config.yaml
n_layer: 13
d_model: 128
n_head: 4
n_kv_head: 4
head_dim: 32
d_mlp: 512
vocab_size: 7328
activation: "squared_relu"
norm: "layernorm"
norm_place: "pre"
norm_eps: 1e-05
positions: "learned"
qk_norm: false
attn_scale: 0.177
bias: "none"
tie_embeddings: true
parallel_block: false
init: "normal"
init_std_qkv: 0.051
init_std_o: 0.0633
init_std_up: 0.0729
init_std_down: 0.0729
optimizer: "muon_variant"
lr: 0.00761
beta1: 0.95
weight_decay: 0.0
lr_head: 0.0113
warmup_steps: 200
schedule: "wsd"
decay_fraction: 1.0
decay_shape: "cos"
final_lr_fraction: 0.1
batch_tokens: 32768
seq_len: 512
doc_mask: true
train_tokens: 264800000
steps: 8082
dataset: "wikipedia_en"
Each number is 128 + 32 x the weight over its row's rms, rounded and kept within 0 to 255. Layers, rows and columns count from 0. The size above them is the row's rms in percent of the matrix's.

# layer 5 MLP down (transposed), 512x128, rms 0.0728, rows 120-146, columns 0-127
size [114 101 110  93  99 112 101  90 107 104  90  95  84 105  98  93 100  97 118  89 109 101 100  98  92  89 100]
[[138 128 117 103  93 107  96 191 114 144  77 160 100  90 164  56  72 155 173  86 171 161 128 130 137 101  84  80 108 151 107 144 154 153 103  93  83  96  83 137 124  99  98 132 169  91 135  86 109  91 154 118 120 159 108 159 177 208 142 181 117  97 144 149 155 160 159 158 146 165 126 163 100 136 177 143 127 174 142  96 142 155 119 121  71 115 144 105  79 144 146  96  92 182 138 128 122 133  64 126 179 126 147 126 115 183 118 164 125 155 131 175 137 133  87 175 127 136 141 129 195  80 140 114  61 134 142  75]
 [103 105 120 145 109  99 161 141  99 131 117 128 136 139 135 101 101  78 119 150 144 115  92 117 161 158  95 139 118  82 153 129 125 196 171 117 122 116 103 153 159  61 102 113 101 146 136  75 138 171  64 113 104 139 152 203  93 123 104 139 129 120 148 109 170 123 154 151 163 107 188  58 174 117 110 135 110 124 168 204  88  92 130  95 202 150 171  97 137 157 119 136 119 173 123 143 113 121 133  99 135  61 112 101 146 108  88 125 102 156 112 178 118 165 174  87 103 138 183  92 163 139 128 152  87 160 110  22]
 [ 88 117 113 133 143 105 142 181 123 149 171 125 147 166 152 148 117 138 143 118 105  68 151 126 142  78 114 132 143 103 108  99  85 115 133 124  59  96 183 132 166 128 105 141  79  94 142 165 136 119 151 146 196 177 175 150 133 130  89 163  99 127 116 163  92 159 133  51 154 125 131 202 134 128  87 212  90 144 112 120 190 105 192 122  95 133  66 148 161  91 134  88 130  92 108 137 177 155  85 101 177 143 159 159 108  89 120 109 156 189  56 106 123 130 158 120 147  95 146 130 131 134  96  89 130 141 104  80]
 [143  98 114 146  69  79 143 211 156  71  91  91 128 121 135 117 104 134  89  98 103 130 128 129 186 153 210 139 175 147 152 135 126 122 145 143  49 117 160 141 155 153 169 128 124 141 162  92 123 183  75 134 148 129 141 184 157 100 144 138 163 160 122 160 144 147  67 115  78 104 154 105 119 150 103  61 140 110 143 173 184 153 153 136  87  97 143  60 141 119  89 169  98 127 142  98  92 106 131 130 148 152  89 151 155 124 111 134 102 168 143  80 143 210 150 120 105 120 158 134 145 155  95 124 160  96  65 103]
 [117 136  99 171 176 105 109 121 135 116 141 102 142  77 112  97 121  79 129  73 140 120  93 135 160  97 139 142 157 164 108 133 112 176 192 163 134 121 113 165 116 120 174 163 171 129 167 115 148 157 105 139  90 132  68 114 182   2  65 109  32 162 111 132 105 106 118 142 106 100 101 155 139 165 192 157 190  98  63 145 139 141 101 150 131 129 154 156  94 158 149 122  91 174  97  91 146 101 159 113 142 112 113 151 194 132 103 125 122 115 135  77 116 135 119 156 142 151 114 122 149 157 159 171 136  96 125 100]
 [190 166 121 153  99  98 205 169  93 143 177 115  57 151 130  89 144  84  89 175 110  96 135 130 109 153 138 150 108  98 100 158 117 173 159  77 171 135  75 106 169  81  93 118 185 140 141 114  72 134 122 176  89 139 157 109 122 112  56 119 134 168 102 111  95 141 126 186 151 124 120 103 145 137 126 157 153 109 153 130  96  86 135 160  82 141 148 119 112 148  83 161  87 136 114 177 116 123 149 147  75 142 154 156 150 118 157 125 108 153  63  68 136 121 130 183 101 166 120 114 156 168 152 105 106 133  88 206]
 [104 139 125 155  99 167 140 197 169 121 119  65 149 166 122 158 160 189 208 149 130  96 148 135 130 143 127  93 145 111 119 129 150 181 100  75 161 137  98 126 142 136 110 102 118 110  86 137 109 134 138 150 120 126 158 171 176 134 128 109 135 122 134  76 102 176 108 140 167 167  66 122 114  93 107 115  98  86 221 101 123 118 111 130 122  99  54 119 123 147 113  90 111  53 135 136 105  88 120 115 169 140 126 147 119 142 173 119   9 103 200 127 122 187 140 129 113 161 133 129 117  89 123 149  81 110 157 140]
 [ 97 100 154 166  98 115 134 129 182 162 128 161  89  79 201 108 149 109  90  76  99 142 189 192 112 112 169 157 152 192 163 107 124 146 144 151  99  75 143 152 165 109  96  96 203 153 114 114 128 131  93 121 189 155  70 157 134  59 131 149 160 144 164  63 135 129  82 130 107 132 145 119 106 145 157 102  63 130 120 121 131 189 127 152 175 118 131 117 117 114 117 162 169 118 139 142 107  85  89 148 192  27  80 141 144  84 126 118 148 136 134 157 140 140 135 130 117 101 114 140 128 127 125 134  80 100 110 111]
 [133 149 129 146  78 142 183 160 175 113  95 107 145 177  57 132 112 138  83  97 107 100 127 119 157  87 112 177  78 163  97  93 166 121 159 156 131 134 128 110 138 103 165 112 165 120 103 153 141 203 127 137 121 167 115 152 110  61 123  62 140 102 160 103 123 181 121  90 132 186 123 170 138 168 107  68 176 105 162 125  77 161 129 141 153 116  96 151 186 146  96 105 143 118 133  81 135 122 167  71 137 129 116 127 212 107 125 111  87 107 114 162 116 130  91  86 151 113 162 172 100 136 103 173  69 108 167 172]
 [137 127 138  64  99 152  51 168 120 104 105 178 142 175 104 137 198 142 147 114 125 173 159 124  47 137 132 144 178  99  99 139 153 106 114 139 132 173 122 132 147 168 105 151 160 196 104 145 140  62 155  64 158 166 142 141 126 120 112 119 102 108 156 108 138 114 101 186  84 101 144 171 168 137 134 119 178 142 129 121 147 105 118 122  78 112 134 163 152  33 114 183 110 140 159  69 129 102 119 137  89 153 118 122  76  80  96 108 116 161 102 166 131  83 134 140 125 149  99 126 101 155 176 146 202  95 119 120]
 [119 125 209  56 125 161  98  96  97 131 141 146 129 107 144 137  93 106 153  92 123 131 181 127 111 103 158 128 157 122 116 125 130 175 101 107 171 179 129 108 170 144 151 149 171 174 156  99 137 175 129  71 106 105 104 167 151 158 132 116  55 129 113  81 137  31 105 128  92 140 139 194 194 209  96 112 128 150  58 140 110 100  99 104  93 116 101 116 158 162  76 110 164 142 131 112 101 113 109  90 140 157  97 125 130  90 141 153 159 149 126 118 122 100 191 136 185  91 140 184 133 159 109 158 131 128 152 115]
 [113 169 132 143  43 139 111 129 158 154  67 131 130  79 143 214 126 154 115 142 141 141 112 158 203 112 154 114  52 124 139  95 202 154  83  91 150 108  99 152 134 165 162  79 108 120 127 118 139  71 175 115 121 138 154 158 153 106  88 103 155 138 134  93  95  98 136 133 125 154  98 137 125 104 147 156 129 138 134 151 145  60 154 186 154  88 145 129 199 125 144 115 133 120  90  82 149 157 142 125 126 126 154 100 152 144 146  91 115 161 132 118  82  85 111  74 134 125 111 186  83  56 131 157 106 155  67 174]
 [ 87 124  59 122 141 117 173 108 109 138  90 168 107 112  74 154 133 112 164 121 136 213  54 156 131 132 194 110 159 134 117 142 130  49 153 133 110 111 160 118 149 169 119 168 127 139 141 158  85 101 110 142 114 160 122 133  95 159 146 154 136  76 168 158  99 174  85 170 123 140 137  85  73  58 156  90 141  83 158 107 148 112 146  80 135 139 130 135 125 115  82  79 185 111 111 149 171  97 173 133  94  92 152 104 176 106  94 164 116 128  88 117 156 185 135 135 141 168 172 100 158 139 133 127 145 117  52 125]
 [ 68 157 154  87  94 118  70 172 136  92 123 131 125 119  95 111 158 119 143 124 112 172 150 125 130 129 138 221 176 129 117 119 147  59  95 109 176 159 123 148 109 153 125 117 136 134  94 137 129 171 115  96 124  91 146 169 118 172 109 148 198 167  85  98 111 100 151  85 113 120  87 127 162 189 142  33 128 152 114 140 138 198 116 130 106 172  96 158 129 124  95 120 105 127 147 145  95 102  72 136  98 135 102 184  91 133 145 135 180 167 150  63 119 100 138 201  98 132 101 147 113 171  81 178 151 120 118 114]
 [154 141 117 157 124 105 142 115 127 128 150 161 110 154  94 107 150  83 149 159 203 114 170 126 180 153 171 148 176 167 133 163 133  92 210 127 112 121 161 142  88  47  88 160 133 156 103  98 137 121 149 133 117  70  99 177  79  79 138 145 149 153 128 176  94  96 134 135 130 138 132  82  91 159 118  90 106 137 103 107 165 131 112 155 111 100  83 101  93  55 133 183  87 129 126 119 167 153 136 141 130 113 160 158  46 136 152 129 145 142  84 147 100 153  93 201  81 107 140 157  81 110 137 103  71 173 120 161]
 [121 146  90  97  42 141 166 144 123 109 111 156 176 136 102 126 130 116 131  72 157 152 124 132 134 176 134 181 147 120 175 160 219 132  90 133 140 140 113  77 156 131 181 144  54 118 113 159 167 135 184 164 154 108 121 107  48 138  53 151 202 151  98 164 152 172 146 148 132 145 104 142 105 108 120  87 140 124  67  99 136 138 132 147 146 138 108  53 122 139 160 134 107 128 147 165 145 138 151 126  98 176  78 132  96 133 126  85 129 126 165 165  71 108 133  88 101 128 147 116 131  94 125 123 139 146  78  66]
 [ 90 144 141 105 203 103 116 158 151 132 170 166 204 104 126 144 144 112 114 114  97 136  92 123 111  97 136 145 106 159 131  74 135  96 137 207 109 128 203 149 146 122 134 165  93 126 106 121 108 131 127 152 104 154 107 142 135  86 110 192 151 129 157 135  70 151 131 100 146 172  81 126 112 166 131 161  97 120 131 107  80 101 131  94 103 102 129 154 149 118 157 117 171 172 105 109 140 119 156 108  88 115  90 143 159  97  69 105 176 123 212 134 139 173 149  64 104 191 102 152  74  87 102  46 153 170 129  96]
 [212 165 138 102 146  82 159 143 167 188 129 118 138 108 167 123  57 148  85 137 171 150  95 180 124 130 147 121 179  80 139 155 142 169 101 142 163 124 180 142 142 139 179 161 143 163 123 142 120  97 120 119 114 102 140 108 155  96  90 100 178 108 124 116  89 128  98 165 112 178 143  96 102 145  98 146 138  75 122 135 152 138  75 150 102 139  93  76 127 186  91 102 137  87 101  69 136  77 183 125 160 142 102 115 141 153 132  98 122 145  87  94 125 146 138 166 178 100  96  53 189 102  79  90  80 158 129 112]
 [102  97 150 127 185 180 100  74  96 119  83 123 109 112 152 170 169 162 153 171 120 149 111 200 130 145  80 161  91 117 104 116 149 135  89 139 175 161 118 111  99 143 124 158  95 145 193 126  81  93 139 153 103  85 121  98 182 118 115 109 111 143 152 213 123 187 134 140 135 108 112 146 108  77 172 102 164 105 176 106 124  47 144 120  73 204 171 127 109 188 137 117 120 121 122 102  72 137 130 142 136  85 111  83 113 100 139 134 113 107 176  67 109 112 155  58 105 119 142 156 151 120 133 156 138 159 130 124]
 [130 186 106 181 132 127 204 113 132  95 193  99  83 184 120  75 139 140 104 158 126 100  88 100  94 140 105  97 102  83 116 156 162 132 177  90 100 124 107 136 160 141 136  90 127 145 144 107 174 102 155 144 119  53 134 123 150 159 119 110 127 121 119 159 111 204 143  87 137 105 160 128 163 132 114 166 157 146 147 109 131 195 130 105 171 111 100  83  79 148 118  95 163 125 162 173 135 164 153  88 123 130 100  83 164  72 174 206 139 139 151 118 113 150  98 137 113  91 139  84 130 140 137  90  92 151  35 130]
 [ 83 150 148 147 123 129 131 141 135 108 161  98  86 161 114 153 128 123 148  87 164 126  94 117 101 142  85  71  79 132 127 152 148 153 183 152 115 171 121 163  96 176  97 122 130 105 150 129 142  69 141  95 135 137 178 147  80 125 123 167 119  99 116  84 151  86 160 153 184  73 175  99 128  97 161 173 101 143  76  98 104 127  98  21 155 183 148 147  68 138  88  82 188 129 138 155 168 142  99 116  94 201 146  98 165 152 100 178 156 124 135  83 152  95 114 128 190  94 115  97 151 125 110 146 126 151 144 119]
 [126  57 102 116 142 110  99 159 145 113 147  98 125 109 129  95 116  75 154 108 158 160 210 110 136  99  73 152 171 164 143 177 128 143  91 109 165  68 176 109 122  99 151  94 101 112 148 139 136 151 164 176 163  99 111 136  79 147 113 183 168 148 121 115  79 156 114  87 148 208 160 120 153 122 144 211 104  96 120 151 105 106 163 181 163 110 114 103 143 164 151 115 124 138 154 157 106  87 139 126 112 168 122  86 146 140 119 120  62 192  83 102 205 105 140  94 156  82 138 110  85 111  97 146  93 130 114 126]
 [143 125 128  95 105 124 129 160 115 164 120 199 116 140 102  64  38 103 122 140  47 127 164 119 136 156  42 174  82 115 157 150 189 115 146 110 156 125 134 162  73  84  94 163 161 142 119 116 133  64 107 169 101 146 172 124 155 138 131 123 140  75 104 119 167  95 132 160 189  82 146 126 163 135 105 144 103  97 153 143 105 124 139 151 128 152 157 135 122 140 209 168 163 142 117 133  89 149 108 115 158 172  95 132 128 125  84 100 129 135 140 112  42  94 104 131 115 120 170 107 196 180 137 132 111 132 104 135]
 [ 91 135 126 183 122  85  65 176 196 136  94 120 171 124  82 133  97 154 125 177 128 112 152 199 120  98 113 164 137 103 137 109 129  97  75  85 121 116 138 105 131 141 103 117 167 128 130 140 205 147 120 133  84 111 169 189 122  89 127 130 107  92 106  87 115  92 148 167 177  96 100  84 139 126 100 126 191 150 124 141 116 100 140 161 103 164 146  97 130 105 130 144 111 152 155 139 106 188 121 142 136 117 131 171 112 168 158  68  91  79 166 134 124  75 149 131  35 197 144 123 163  80 152 139 110 185 125 152]
 [127 158 130  47 122  97 114  87 144 116 110 115 158  74 135 194 151 159 115 133 142 176 149 153 135 139 151  91 137 100 200 133 140 153 168 195  88 119 158  92  98 142 172 141  95 115 139 155 123 138 118  85 128  71 122 121  56 185 150 127 123 135 137 163 150 150 146 172 133 106 157  96  87  81 118  96 110 142 114 177 172 132 121 141 138 175 127 155 163 118 130  86  71  92  97 129 167  81 149 130  59 146 155  46 184 180 132  86 122 127  92 108  90 128 153 132 132 140 148 127  87  62 101 172 134 121 148  89]
 [154 183  69 156 106 110 192 148  80 115 159 120 138 188  82 138  89 108  69 109 160 139  65 151 154 167 110 119 139 125 107 163 185 132 127 155 138 121 153 107 145  96 215 134 161 154 120 111  78 138 112  93 133 108 190 170  98 150 142 157 107  76 143 145 134 153 175 146 117  83 140 100  84 113 182 104 149 141 121 152  94  82 171 122  84 116 140 133 135 162 138 144 120 121 143 148 156  86 187 136  73 124  76  90 184 191 122 120 130 131 114  70 110  63 132 135 125 111  96 139 123 159  76  92  96 120 116 105]
 [ 82 134 107 172 181  88 103 173 119 136 150 163 129 101 185 111 104 166 156 138 137  79  94 110 147 142 212 148 123 145 146 117  70  97 140 122 105 172 111 163 168 190  71  79 175 145 100  95 154 143 108 168 116 100  95 112 188 161 161 103  83  57 129  24 112 132 118  89 130 106 175 117 148 131 126 109 139 136 145 144 116 151  50 174 119 100 117 133 163 114 116 131 110 150 145 101 101 118 115 127  72 142 138 200 134 105 130 142 173 132 109 106 151 166 131 181 121 106  87 160 103 137 127 143  86 101 140 121]]
# layer 5 MLP up, 512x128, rms 0.0728, rows 121-147, columns 0-127
size [107 113  94  98 116 110  88  98 106  90  95  73 103 103  91 105  97 121  88  96 103 101  99  79  87  92  94]
[[119 124 147 155 138 189 149 154 174 109 122  69  73 104 111 157 174  90  96 159 134 129 161 117 131 157  75 128  68 117 173 131 135  92 135 160 107 142 202 168 171 141 139 217 129 159 104  90 157  82 163 113 130 114 121 158 132  77 190 131 165 171 169  78 142  96 128 111  79 135 139 123 163 182 201 104 171 170  75 144 104 119  91 113 140 138 163 125 115 160  46 131 101 148 133 102 156 140 135  69 143 115 182 156 180 128 138 108 141 118 116  89 108 113 116 107 111 127 166 112 132 137 178 148 108 138 105 135]
 [112 101 191 163 131 132 134 184 113 149 141 105 139 164  55 153 152 155 144 138  98 129 122 113  97 131 166 140  94 158  68 154 134 103 147 141 123  86 116 123 103 123 170 123 152 137 128  89 144 181 151 169  83 173 108 108 155 158 122 128 191 140  81 143 137  61 130 160 198 152 159 136 159 168 134 104  89 138 126 133 154 152 113  92  96 136 130 162 128  89  99 108  97 119 113 118 144  76 128 116  37 132 118  66 154 173 248 173 106  88 134 144  71 101  96 102 109  99 146 136  75 127 149 139 125 156 122 105]
 [183 161 143  70 165 164  94  84 108 150 119 128  74 117 151  74 144 107 125 156 117 162 106 128 113 100  57 135 174  74 149 126 139  77  90 120 180 151 109 165 119  91 135 120 145  55 124 141 123 125 176  81 129 129 132 129 123 102 111  68 129 122 134 110 148 104  98 180 143 103 132 168 167 133 141 176 153 150 113  51 129  69 125 180 115  90 164 161 171 103  93 101  97 144 144 125 164 216 148 125 151 125 157 110 180  77 138 141 112  85 108 125 121  82  70 100 169 112  96 136 130 102 183 143 143 145 170 123]
 [ 70 114 118 105 118 145 189 133 125 113 197 127 157 139  88 168 139 124 105 115 148 148 162 147 131 143 138 159 121 104 111 146 129 110 168  95 132 127 182 114  71 135 132  77  69 122 104 162  83  84 149 167 176 165 120 138 118 140 155 177 147 111 134 169 147 130 183 142 147 173 176 140  90  86 170  72 155 102 144  88 106 141 132 132 126 155 129 118 125 101 141 171  77  62 139 133 129 114 108  74 156 157 150 134 176  75 129  42 153  91 191 184 139 144 123 118 125 152 112 146 171 124 162  54 116  67  91  95]
 [146  74 144 109 163 127 150 187 165 109 142 132 129 144 113  51 120 123 118 142 155 125 177 157 117 144  79 171 147 175 144  77 110  74 151 146 118 109 129 192 125  98 110 230  94 142 128 156 107  85 126 116 128  92 149 129 130 153 118 152 202  72 129  77 122  93 106  93 159 111  64 144 124 124 198 128 116 146  85 143  90 165  86 171  85 104  88 148 108 153 149  97 108 134 104 172 170 116 103 155 138 150 102 131 116 125 138 136 165 152 110  83 170 125  73  63 139 111  63 129 122 127 149  89 132 103  92  87]
 [137 133 138  90 192 102  85 173 167 144 160 149 158 131  77 112 101  95 151 111 151 148 116 145  81 100 147  84 111 130 125  37 102 128 147 143  71 123 121 111 132 169 127  98 156 151 128  95  89 110 141 147  78 154 132 170 107 167 123 108 109 129 142 122 160 158  10 154 142 140 102  90 106 148 137  75 123 114 119 112 121 189 105 138 138  82 173  52 129 140 123 122 140 176  83 149 115 101 145 115  82 134  81 146 109  80 202 149 158  97 157  66 150 163  88 147 143 104 146 113 107 111 140 154 123 195 142 114]
 [116 187  92 133 117 154  91 138 134 131 155 130 155 133  73 124 169 124 142 196  98 150 192 116 101 109 101 120 100 137 152 141 110 104 147 123 135 131 101 120 111 145 117  92  91 115 134 118 211 101 152 108  93  73 127 164 146 142 166 132 144 165 109 177 214 176 120 129 128  90 168 132 117 102 133 140 120 146 152 131 171 189 113 141 137 155 103 129 132 114 107 109 141 122 165 143 135 139 142 115 121 134  54 199  97 115  63 156 121  97 125  87 137   0 174 131  63 157 117 160 167 132  61 111 152 138 148 113]
 [122  80 121 142 149 104 109 147  86 145 160  70 135 103  93  90 153 133  57 155 125 154 122  60 122 148 105 182 103 120 142 185  94 118 154  86 165 138 128 104 132 137 129 205 139 134 150 142 120 127 141 161 180  53 107  92 150 156  89 117 154  98 118  91 150 154 116 187 141  65 153  96 112  96  88 204 142 124 143 105 142 154  71  53 100 146  93 154 131 163 118 163 111 195 100 138 139 160 162  80 134 137 100 149 120 114 109 142 193 158 119 124 105  95 117 145 128 114 148 144  93  73 195  85 107 138 130 138]
 [115  56 165 169 142 151 139 115  60 177 138  96  99  66 158 123  93 161 105  83 155 109 107 109 136 169 149 144 144 173 163 146 204 146 128 110 153  88  74 146 143 130 173  92 114 119 147 130 135 104 106 125 107 132  49 116 114  89 130 163 149 136 139 193 159 168  89 109 155 139 126 102 140 123  95 195  68 159 152 163 137 175 146 113 130 133 132 151 137 133 151 162 155 159  72 123 134  85 177 181 188 143 158 163 115 148  78 152 134 178 130 111 113 118 129 133 106 143 100 129 163  69 108  99 134 203 167 146]
 [126 164 107 130 115  74 187 135 116 122 135 158 124 101 117  85 126 114 128 123 122 104  78 133 158 145 188 162 122 185 155 128 130  80 101 153 162 128 149 120 139 157 171 160 136 105 122 127 122  90 173 150 183 183 144 120 159 130 148  93 159 132 180 181  93 170 167 134 142 219 122 122 114  25 105 129 130 162 142 149 107  90 164 120 165 170 204 163  86 134 151  95 121  93  99  87 115  90 145 192 162 156  87 123 107 127 153 173 112 130 117 150 112  91 109 147 147 129 135  57 130  84  89  98 108 120 103 178]
 [134 153 156 174 180 166 168 128 169 139 164 133 131 174 108  96 140 125 138 123 102  79 104  84  96 154 145  80 167 141 107 106  90 151  97 162  87 152 151 163  89  65 130 182 109 147 164 129 143 156 113 148 118 101 125 113 134 143 100 171 118 172 127 111 156 171 151 130 100 106  95  96 107 101 117 100 142 129 186  71 104 115 149  83  98 176  96 119 112 172  96 202  66 103 166 168  83 114 158 201 166 159 121  96  80 193 128 143 127 131 136  74 145 143 132 155 110  90 136  90 135 115  85 102 141  57 176 109]
 [158  89 119 102  67 118 205  89  96  64 111 110 103 109 134 125 131  88 133  91 156  85 200  86 119 138  58 168  96  74 192 119 151 117 161 164  84 127 130 145 129 120  77 120  70 135 139  79 114 164 116 112 125 127 155 145 151 144 109 142 179 112  75  66 129 131 133 131 143  87 122 165 149 126 102 138 125  71 116 130  90 102 129 140  73 100 104 134 125 130 135 110  64 154 149  83 101 143 141 163 116 139 107  78 137 154  55 135 144 107 174  45 134 101 138 155 157  97  81 158 109 162 101 129 126 134 155  86]
 [ 88 144 202 157 142 166 126 126 151  98 164 194 135 102 125 104 151 169  94  72 171 153 117 150 157 139  92 110 135  90 183 165 103 112 105 149  74 124  75 122 107 194 169 158 151 146  87 125 126 129 126 104 153 153 169 120 177 191 101  99  86 171 140 124  95  64 118 128 104  87 121 183 110 130 109 123 121 136 137 127 123  58 110 160 126 123 156  48  95  68  92 138 166 144 170 143 182  76 128 115 142 175 108 123 130 149 127 107 118 130 127 127 147  97  80 143 135 140 157  96  89 147  56 140  90 173 138 160]
 [118 105  99 115 173 165  95 140 108 132 124 119 118 157 137 138 123 117 106 145 192 173 149 150 124 173 151 145 159 100  99 112  82  76 164 130 124 198 128 137 109  71 150 106 111 133 157 143 144 159 132 144 142 109 166  65 105  67 108  97  96  55 121 160 140 144 102 147 200 122 169 177 171  60 166 170  99  93 195 124 145 151 125 144 183  91 148 125 145  36 146 180 129  88 125 112 114 106 151 164 122 123 142 146 112 145 131 106  98  88 172  67 148 160  96 113  92 112 149 196 134 167 117 138 105 107 153 146]
 [144 102  90 130 122 118 155  94 157 175 141 103 175 123 129 100  85  76 121 145 119 105 179  84 148 120  86 116 123 106 119 141 168  98 124  91  96 105 198 122 118  58 129 155 117 124  84 224  76 175 156 133 154 106 125 119  77 119  75 149 136 191 112 117 161 118 112 112 112 127  99 139 198 164 147 102 102 157 163 133 157 150 176  80 103  99 112 139 120  62 144 168 162 113  91 173 104 128 127 151 170 137 130 181 119  60 107 113 144 129 112  57 133 104 100 154 118 116  95 158 131 178 171  94 135 142 184 131]
 [119 117 168 168 138 144 156 162  62 197 159 133 118 187  34 115 119 123 151 140 142 148 144  90 109 119 177  72 129 108 127 147 110  85  83 102 185 142 130 157 107 144 149 124  97 190 127 140 128  95 150 119 113 153 141 156 110 106 189 138  82 121 179 133 130 119 125  88 129 150 126 155 162  94 142 108 160  90 162 136 111 149 166 166 121 177  92 119 103 108 103 117  90 130 167  74 141 102 136 134 240 135 157  88 148  78 162 139 107  97 101 100  70 168 117 155 192 138 113 109 143 117 178 142  78 119 104 127]
 [ 96 108  87 157 154 118 103 145 131 153 156 143 134 156 119  79 187  94 130 111 179 113 139 168 124 153  76  86 117 117  54 116  72 138 106 107 113 129 120 148 124 135 162 161 152  74 173  45 154 105 172  58 160  67 160 151  78 141 104 164 110 158 143 183 181 104 103 113 134 145 146 163 156  83 121  69 166 158 111 102 109 180 149  99 149 162 123 129 140 108  99 156 116 149 164 129 167  82  95  95 151 156 187 114 166 137 106 159 136  92 196 142 126 126 149  78 113 156 128 176 154 176 127  95 159 136 121 125]
 [110 125 136 165 187 148 136  95 154 125 143 133 163 103 193 123 175 101 141 147 145 131  92 110 153 166 160 144 130 140 150  67 106 184  71  56 154  95  71 150  74 106 142 177 146 109 143 147 197 164 155 114  91  92 140  85 164 152 121 119 107 173 123 141 179 149  88 151 141 114 134  68 152 113 178 107 188  59 116 106  77 100 101 130 146 133 110 106 113 210 109 158  96 129 105 127  86 167  98 171 128 166  97 107 132 106 131 125  94 139 149  89 127  86  85 124  73 158 148  98 124 151 130 104 106 119 179 144]
 [129  86 171 108 183 159 111 134 138  94 133 151 122 100  99  93 158 111 123  97  95 117 116 180 117 161 112  47 151 199 107 129  97 180 117 109 125 120 142 127 173 138 144  88 100  36  99  83 113 203 142  90 166 125 160 155 134 122 105  60  76 137 137 144 135  95  52 170 159 115 143 140  82 124 109 109 103 175 137 128 139 168 112 146 122 175 114 211 141 101 113  87 123  76 114 101 122 122 184 128 127 143 124  94  88 102 152 130 104  87 156  86 144  86 146  89 126  88 116 102  90 102 168 120 137 150 154 156]
 [148 113 144 139  59 131 103 129 201 134 175 162 156 126  83 130 121  46  80  97  78  77 137 144  80 167 136 168 103 125 116  93 118 114 129  92  82  76 164 112 171 108 141 138 116 117  96 137 152 113  83 164  83 112 116 133 113 116 146 119 113 189 116  89 115 106 146  69 165 135 124 181 132 107 103  76 125 176 150 163 163 128 142 158 117 135 146  78  97 120 153 161 105 146  99 125 126  69 169 109 101 152 126 162 109 191 161  23 159 143 118 104 108 126  90 147 166 151 145 162 131 112 116 181 106  85 103 156]
 [157 121 128  89 167 188  91 116 154 101 102 188 114 139 164 103  83 123 165  97 113 157  78  90 135 149 239 133 156 205 120 113  94  99 134 126  85 138 112  66 105 118 131 116 115 139 139 153 145 138 149  84 161 166 107 141 136  79 157 127 154  88 123 121 100 111 148 118  74 118 117 113 109 137 137  68 156 138  96 127 160 129 110  53 150 131 114 159 157 130 151 151 147 139 109 116 117  86 118 127 144 191 154 191 134 190 127  49 151 120 135 155 137 157  78 151  90 129 126 145 121 155 135 126 162  60 166  61]
 [108 138 170 129 112 144  77 147 164 121 177  45 157 111 163 143 101 169 182 140 157 114  97  86 102 134 122 115  66 185 123 116 140 104 141 104 113 117 142 148 132  88 163 150  88 135 108 142 171 149 129 145 146 148 116 117  85  88 145 191 193 137 152  90 162 101 159 127  90  97 154 122 226 133 146 109 157  76 136 152  82 195 127 164 118 144 175 115 116 151 135 122 143 122  93  95  86 172 160 153 133  98 120 156 109 140  82 121 141 145 201 165 100 162 143  90 147 134  91 163  38 143 109 118 107 152 159 119]
 [ 98 137 131 148 108 130 161 128 135 133 164  78 108 105 126 119 102 118  83  80 109  62  67  55 100 130  87 128 103 159 173 143  96 129 156 125 168  84 121  95 109 110 153 163 129  76 108 137 157 128  76 114 142 134 116 129  80 141 155 247 122 142 146 133 138 121 134 205 121  89 119 119 223 119 156 127 149 108 104 150 118 148 125 135 116 108 132 113 156 101 108 146 175 116  90  89 157 135 122 120 132 170 149 146 116  96  90  60 122 120 130 150 115 119 112 147 155 176 106 123 105 124 196 212 116 208 105 120]
 [108 106 152 178 170 143 127 139 135 101 149 194 111 104 122 141 123 156 114 149 143  88 134 132 115 169 186 149  81 115  72 121  89 121  77 152 129 134  86 159 106 110 117 159 158 107 108 192  74 153  83 180 135  84 151  48 128 124 114 134 142  77 185 126 227 120 179 105 137 153 147  91 139 101 174 122 126 142  76  89 104 143 156  93 125  85 117 108 100 105 167 133 126 120 166 161 130 112 137 122 163 167 120 171  74  84 160 135 129 138  64 107 109 108 148 105  81 162 166  66 102 165 131 103  78 107 125 131]
 [107 157 232 109 121  64 126 113 166 179 129 112 131 108 143 132 127 151 150 114 152  79 118 176 178 113 154  60 163 144 159 115 142 175 156 113 116  86  77 132  81 171 109  96  69  96  92 127  97 140 169 141 127 117 101 128 115 102 119 160 147 126  85 117  97 115  93 111 145  84 160 145 132 139 116 155 122  81 132  42 226 120 105 107 149 171 141 158 107 116 109 107 124 120 162 128 110 129 149  99 103 128 144 135 104 136  61  79 163 141 158 121 188 108  99  90 142 121 162 204  96 111 123 109 167  98 136 165]
 [106 142 137 146  99 107 133 150 118 169 127 125 127 136 124 181 123 169 166 150 167  84 147 131  79 186 103 161  89 157  96 134 122  85  98 172 107 192 115 121 137 115 108 141 104 150 115 124 150 111 157 128 132 152 135 110 136  71 112  57 127 152 107 100  33 181 168  66 109 159  99  67 140 105 112 140 131 200 195 196  82 152 105 123  96 146 126 153 144 139  98 115 127 184 103 112 183 132 137 125 152 123 118 170 135 119 168 135  98 161 135 105 156 142 181 137 154 135 166 176  72 125  66  74  99  86 126 150]
 [166 123 160 165 110 128 111 137  93 117 118 110 124 115 161 164  87 124  97 119 137 116 171 151 160  65 125 177  96 149 168 150 196  98 165 141 100 140  80  98  99 168  99 129 117 168 154 112 166 135 140 130 135 146  94 106 125 128 123 157 145  96 132 176 153  73 109  90  94  93 115 127 178 126 147 154 150 146 106  71 109  93  47 100 148 152 118 168 153 118 122 159 158 158  87  79 113 101 159 206 128 115 109 195  75 177 121 112 175 125 174  94 147  99  91 157  97 102  55 153  81  88 137 117 109 123 204 113]]